{"head_dim": 64, "d_mlp": 1280, "norm": "rmsnorm", "rope_base": 258000.0, "attn_scale": 0.176, "extras": ["local attention windows", "paired heads", "shifted keys", "gated attention", "capped logits"], "init": "normal", "init_std_o": 0.0, "lr_mult_down": 1.5, "beta1": 0.93, "lr_head": 0.0273, "warmup_steps": 0, "decay_fraction": 0.601, "decay_shape": "linear", "doc_mask": true}
Each number is 200 + 20 x the weight over its row's rms, rounded and kept within 0 to 999. Layers, rows and columns count from 0. The size before them is the row's rms in percent of the matrix's.

# layer 9 MLP up, 1280x160, rms 0.252, rows 386-399, columns 0-79
095,193,192,211,219,210,186,215,211,183,186,199,197,176,196,208,223,211,190,182,180,193,226,204,207,196,200,213,233,201,214,206,210,215,182,182,217,202,176,225,131,205,220,175,182,226,194,192,199,254,200,180,233,223,222,202,169,205,220,196,165,206,196,204,168,200,208,221,167,199,169,180,174,185,197,233,193,202,159,211,218
099,201,183,166,205,193,165,132,228,189,237,203,190,216,220,222,182,204,206,205,233,202,219,185,190,208,165,204,191,199,192,208,208,210,213,228,191,200,212,190,164,190,211,216,206,218,205,181,227,200,205,211,217,210,187,207,245,196,180,214,229,223,204,220,183,205,187,232,168,212,213,229,171,177,208,196,181,171,198,176,180
101,213,207,191,223,188,189,208,190,166,174,196,179,191,189,197,191,228,199,211,205,214,190,169,193,188,197,174,223,206,184,208,185,217,184,194,166,207,205,216,191,191,159,194,237,181,178,182,185,157,210,159,207,195,217,203,220,196,190,182,225,225,151,222,194,195,215,208,207,147,177,221,188,189,167,181,201,201,208,211,177
100,173,224,189,165,186,178,217,235,241,155,212,182,208,194,207,188,192,185,199,191,163,193,219,211,230,196,208,211,223,191,203,196,186,190,196,199,208,224,230,223,217,219,182,222,156,231,203,177,210,192,203,210,206,209,189,205,217,207,216,178,185,197,192,223,191,244,175,228,176,176,178,219,203,154,202,216,219,180,182,228
102,194,189,190,210,203,184,171,230,183,205,178,174,174,172,198,211,226,177,191,216,199,256,219,208,161,214,247,216,189,175,250,178,218,199,193,213,214,192,230,181,185,225,197,206,192,206,204,190,211,182,221,213,217,221,212,197,223,161,224,223,210,194,221,194,196,179,238,202,185,183,221,204,205,185,193,197,160,207,172,172
102,183,209,178,211,181,248,226,175,207,207,181,197,165,198,170,201,198,236,166,223,191,228,190,195,197,205,229,206,219,203,160,173,184,210,187,195,198,191,198,232,212,201,230,225,212,210,204,211,231,202,199,220,198,214,193,181,217,212,198,193,183,185,254,180,166,200,213,211,172,232,191,225,171,207,202,191,190,182,211,155
105,237,240,195,202,189,186,213,187,217,200,174,176,215,163,182,224,265,206,203,180,202,203,170,202,181,172,213,195,208,184,168,214,212,238,205,208,229,185,197,189,241,207,204,174,178,169,207,173,236,208,199,192,225,207,194,207,190,229,221,197,209,208,199,200,157,238,206,225,196,218,203,194,154,230,162,207,193,213,200,235
097,224,183,186,184,217,221,217,215,199,202,205,240,164,180,206,206,158,199,205,150,188,208,248,187,223,203,216,182,197,232,243,212,223,176,186,219,195,213,148,220,167,200,198,184,192,181,228,194,160,189,189,223,209,195,222,180,187,179,204,199,191,204,230,204,212,182,193,213,194,236,213,180,214,248,196,224,189,178,206,189
099,180,156,201,190,208,221,238,183,256,207,195,211,214,196,179,202,219,203,210,219,194,190,207,183,187,174,157,210,206,161,196,190,199,206,213,188,248,217,229,182,183,175,193,225,179,205,164,198,193,214,194,214,176,190,207,174,195,206,160,224,188,224,190,189,219,176,216,223,204,216,208,187,213,229,169,165,189,151,213,197
106,235,212,229,207,151,206,196,217,238,241,233,230,216,208,205,191,200,172,190,243,205,225,207,192,192,185,200,210,222,160,225,213,211,199,181,202,190,189,197,214,199,196,195,199,226,208,169,211,225,218,200,195,195,208,203,208,165,206,202,207,180,230,201,209,164,228,223,189,206,210,189,240,203,192,175,185,222,204,168,182
103,225,219,242,199,196,178,181,194,249,203,191,200,208,181,224,217,239,180,216,192,195,216,209,192,179,175,152,178,230,197,209,238,178,222,217,227,201,202,180,200,223,188,199,231,217,223,180,209,200,218,207,241,177,188,168,181,244,169,207,230,182,195,206,189,224,188,202,232,173,223,190,183,144,200,197,188,235,234,191,166
108,205,200,212,208,195,215,176,188,191,198,199,174,195,193,161,219,204,245,197,227,212,152,199,177,182,176,214,207,201,209,207,207,219,177,209,187,210,197,217,217,224,219,204,165,225,205,194,214,180,220,176,173,208,187,216,219,194,220,212,197,189,216,242,173,199,181,209,206,189,167,209,165,176,201,235,166,167,211,197,182
097,204,186,225,227,200,182,178,178,232,185,191,177,199,210,214,202,227,200,196,180,177,253,188,208,209,204,171,209,232,176,228,182,203,213,169,214,197,208,190,205,195,204,192,174,215,237,145,199,211,171,201,228,193,201,176,202,189,200,162,183,209,196,163,191,166,217,156,238,203,221,200,211,187,199,246,196,180,210,202,208
099,174,212,180,195,207,182,184,179,217,193,184,228,198,208,162,237,188,232,224,197,209,159,220,197,181,202,200,164,210,175,175,177,169,180,166,168,217,168,245,179,211,195,178,179,209,174,191,182,238,200,175,214,194,209,230,220,194,208,225,187,199,227,200,198,202,213,190,167,196,204,178,184,174,188,210,195,196,197,202,214
# layer 9 MLP down (transposed), 1280x160, rms 0.0451, rows 386-399, columns 0-79
096,193,191,186,192,208,199,199,190,188,229,202,224,172,209,179,198,174,185,174,197,192,154,174,188,191,201,176,196,180,174,168,222,205,201,218,217,189,179,237,196,237,216,222,218,222,191,220,202,218,188,200,208,215,213,214,188,211,190,217,227,216,181,193,220,194,210,183,189,183,237,195,173,216,200,204,211,244,182,195,216
101,197,247,195,168,221,223,210,159,177,209,219,254,171,199,184,236,238,223,206,203,175,210,209,174,203,191,194,177,183,181,228,216,210,214,186,192,177,196,190,201,209,232,219,181,220,207,206,181,167,185,206,208,187,197,204,199,231,175,219,191,191,184,208,218,203,213,164,228,204,188,208,236,178,193,216,224,218,210,232,212
098,185,213,221,200,154,185,192,209,216,162,173,215,224,197,230,193,195,238,220,199,185,187,249,224,195,181,218,212,214,169,204,162,191,218,229,178,187,186,190,202,184,217,221,197,210,178,180,187,212,208,210,195,225,200,195,160,177,198,187,184,187,237,197,216,184,204,203,207,254,219,197,210,204,211,201,184,194,174,176,199
102,185,198,217,219,167,172,224,223,223,173,251,171,200,228,158,166,195,185,210,181,240,182,188,232,197,191,249,216,176,199,219,189,145,221,185,190,164,210,193,192,184,165,203,210,167,202,203,205,182,207,199,164,219,211,238,198,184,208,226,207,217,187,189,230,213,188,208,205,221,206,190,199,228,211,198,253,189,154,174,175
102,204,187,210,208,196,189,217,183,230,185,190,198,206,162,195,193,151,187,209,225,218,203,202,223,188,201,183,186,191,218,180,206,152,209,204,166,222,219,184,212,166,193,214,234,187,236,198,210,201,229,174,206,224,174,195,217,181,220,184,213,224,222,212,149,196,200,186,220,219,247,181,206,204,213,172,180,196,171,189,171
097,200,205,179,260,222,203,188,206,212,189,186,223,193,185,161,187,212,188,224,188,196,196,199,227,185,205,178,204,200,196,168,198,198,246,204,180,179,228,184,187,154,194,200,220,209,190,202,230,230,199,170,222,213,193,220,154,210,206,221,153,196,196,192,209,164,171,216,181,200,186,223,197,181,206,176,208,174,173,190,211
104,215,197,210,190,185,186,197,225,185,191,205,179,204,186,226,207,216,192,194,152,230,236,197,241,182,211,159,195,188,181,200,191,206,213,242,158,209,157,156,209,208,219,190,186,193,235,199,215,213,199,216,217,180,186,174,196,165,167,183,231,251,187,193,159,198,197,187,188,160,210,187,184,186,213,195,213,204,171,204,243
100,187,197,199,199,223,215,205,208,207,208,247,202,192,199,221,181,211,198,205,213,216,212,219,177,224,172,216,185,215,210,214,179,177,203,220,196,194,181,191,232,171,196,183,210,206,222,222,212,204,219,194,201,187,192,204,181,213,219,210,235,194,195,195,184,176,199,218,207,206,162,221,226,153,202,205,214,212,169,176,230
097,223,235,227,216,179,232,202,237,211,204,178,178,186,195,188,190,176,209,210,240,177,184,169,223,192,238,205,193,216,197,193,147,202,221,202,210,197,202,177,158,185,202,209,215,202,182,222,190,192,209,200,193,196,211,176,190,240,195,207,179,200,198,175,242,195,214,219,208,176,187,204,208,219,234,176,224,204,206,186,209
104,215,183,196,205,208,180,230,197,191,201,188,201,216,232,192,203,208,197,198,200,216,213,179,184,194,201,197,221,156,199,207,199,220,218,190,177,190,206,157,176,182,214,201,195,215,243,191,195,223,166,180,155,222,184,180,196,196,146,247,187,189,167,205,202,245,191,184,209,167,186,232,184,188,185,187,211,188,207,210,213
105,198,231,211,225,208,217,211,203,196,200,208,224,225,204,204,207,178,181,178,261,168,170,206,190,204,195,239,221,203,235,234,205,193,205,225,190,190,197,193,203,221,215,196,158,226,201,201,176,208,194,215,172,223,200,190,215,188,213,190,181,216,186,175,160,191,220,250,221,199,170,198,197,211,171,200,220,185,213,192,200
107,204,196,216,189,218,183,162,177,227,217,185,197,210,186,189,209,185,238,190,182,220,177,193,214,177,211,184,190,185,181,213,197,168,214,191,216,207,211,187,173,209,196,236,191,201,182,217,235,202,209,215,205,179,186,202,187,194,224,152,145,165,188,198,187,209,227,200,171,193,203,192,184,188,205,163,192,231,190,220,208
100,214,233,181,171,171,190,205,205,172,206,225,214,171,233,149,216,208,177,218,235,211,232,206,209,186,205,177,210,182,210,214,159,187,196,207,214,195,225,211,187,205,202,198,192,194,196,187,183,224,157,214,213,208,171,219,241,232,209,189,179,219,208,200,179,173,195,197,175,226,191,199,194,206,183,231,209,210,180,218,205
099,225,207,208,178,219,221,199,219,192,194,206,173,208,201,193,207,205,241,212,190,206,180,215,212,185,176,167,219,221,218,188,189,211,233,166,159,201,201,206,191,221,181,175,204,199,169,199,185,203,165,218,177,188,207,211,180,168,233,177,216,187,182,227,186,201,192,240,171,184,186,179,175,190,218,203,196,228,173,237,166
# layer 9 MLP gate, 1280x160, rms 0.234, rows 387-399, columns 0-79
099,169,193,239,192,176,178,178,196,238,230,166,218,224,230,224,205,238,180,206,215,212,193,205,195,230,206,227,204,198,185,176,195,201,204,197,203,197,213,211,207,188,220,180,182,198,225,204,202,215,207,178,218,220,247,234,200,191,252,190,224,177,167,207,222,210,237,188,194,188,193,213,192,201,193,207,197,230,160,217,193
099,193,185,210,206,205,225,210,216,229,180,201,205,186,183,153,246,224,210,225,201,204,178,193,197,191,197,228,239,195,150,187,209,181,229,167,168,219,194,244,172,188,250,202,220,224,214,187,207,227,186,177,144,187,223,169,200,207,193,157,208,211,228,180,209,193,205,223,207,190,205,211,193,204,211,217,212,222,223,201,216
104,193,166,210,173,208,210,204,209,157,175,197,221,181,214,214,234,200,171,196,227,215,172,204,182,199,243,195,164,203,216,204,178,217,162,198,162,199,194,212,195,177,204,198,175,209,164,194,198,202,189,217,204,139,187,184,187,200,220,139,208,192,173,203,195,227,232,192,225,206,214,192,192,186,203,194,197,189,207,219,205
092,184,170,203,212,194,158,190,232,200,240,202,209,201,208,236,171,181,216,208,203,196,214,180,200,187,196,235,185,212,178,201,211,176,218,193,217,211,208,188,232,162,174,216,193,173,217,159,183,166,182,207,159,227,161,242,171,165,197,188,205,197,181,199,199,207,224,213,215,195,197,211,174,226,202,200,197,191,181,230,143
100,212,174,210,215,189,227,227,193,184,158,183,218,193,212,223,210,233,196,218,167,210,190,171,195,197,188,208,206,219,202,188,238,227,176,236,207,214,205,200,205,214,217,227,184,205,210,226,202,212,227,184,236,215,221,190,239,179,211,199,175,222,173,206,207,182,203,202,214,209,219,205,202,188,215,207,210,233,208,160,216
098,214,216,197,193,191,204,221,194,210,200,173,211,234,213,191,179,227,199,208,206,209,203,179,226,191,202,187,180,194,180,205,209,221,191,214,185,232,202,175,201,217,208,199,184,187,224,184,258,200,165,189,210,164,177,224,207,172,224,207,218,234,193,216,176,193,220,227,228,191,180,225,173,222,233,157,209,198,192,176,208
099,213,211,212,239,179,204,222,194,210,192,195,182,204,201,177,198,219,235,133,232,209,225,166,221,216,222,225,220,198,205,214,196,190,235,209,202,172,176,197,190,181,176,184,199,204,218,187,180,213,232,173,187,199,226,216,242,186,223,191,204,166,199,233,199,226,216,205,159,223,178,192,187,177,215,177,193,185,188,177,197
097,163,201,237,156,181,160,217,193,220,222,228,167,202,165,186,201,185,212,220,209,194,185,252,192,165,193,225,228,201,246,184,214,225,220,208,231,183,221,194,205,194,168,222,238,195,211,200,170,215,193,175,190,238,207,183,206,191,183,207,199,211,213,204,165,175,234,194,202,202,214,183,176,236,207,183,209,190,182,200,176
104,221,218,197,198,216,176,210,206,201,178,202,209,187,152,171,208,178,192,204,203,152,224,193,195,201,207,224,172,208,168,228,190,174,203,207,185,206,211,241,220,216,202,232,207,171,201,194,192,201,190,206,203,194,183,195,209,195,221,166,190,209,206,206,176,184,225,211,167,156,180,171,216,207,209,229,171,213,237,181,163
104,191,204,220,220,190,212,240,195,176,204,205,195,203,259,189,241,178,248,218,218,183,211,196,200,182,219,209,237,194,232,182,170,218,218,176,212,215,205,225,205,209,200,173,196,180,194,176,198,209,136,210,200,173,235,184,189,202,201,173,171,179,214,195,204,211,200,197,209,190,208,211,197,222,179,197,221,204,200,190,207
100,182,204,221,207,189,202,198,188,196,200,198,178,234,214,177,210,183,203,215,205,206,221,199,214,241,182,231,208,196,218,204,216,213,214,210,196,211,244,184,195,184,208,206,191,187,258,178,178,205,218,172,171,226,205,209,220,184,199,198,203,217,219,237,206,207,215,187,198,204,179,203,188,192,195,172,235,166,243,178,206
098,227,198,223,215,198,195,216,207,206,204,188,211,232,197,216,198,201,205,159,175,185,181,161,196,184,211,230,244,213,169,205,208,198,226,189,201,187,182,230,206,190,212,196,181,182,200,232,207,197,169,210,231,216,204,231,189,184,208,206,229,219,232,202,181,187,214,193,191,201,170,177,205,196,161,197,163,195,192,196,209
099,185,233,202,218,210,212,172,166,201,209,179,195,166,193,167,204,220,220,172,226,198,219,208,219,209,215,201,206,207,191,200,213,198,180,208,201,218,183,154,224,216,192,150,200,197,216,196,215,181,231,205,225,217,210,201,206,206,200,166,185,175,197,210,178,241,214,218,207,240,191,213,176,185,199,202,214,181,195,214,202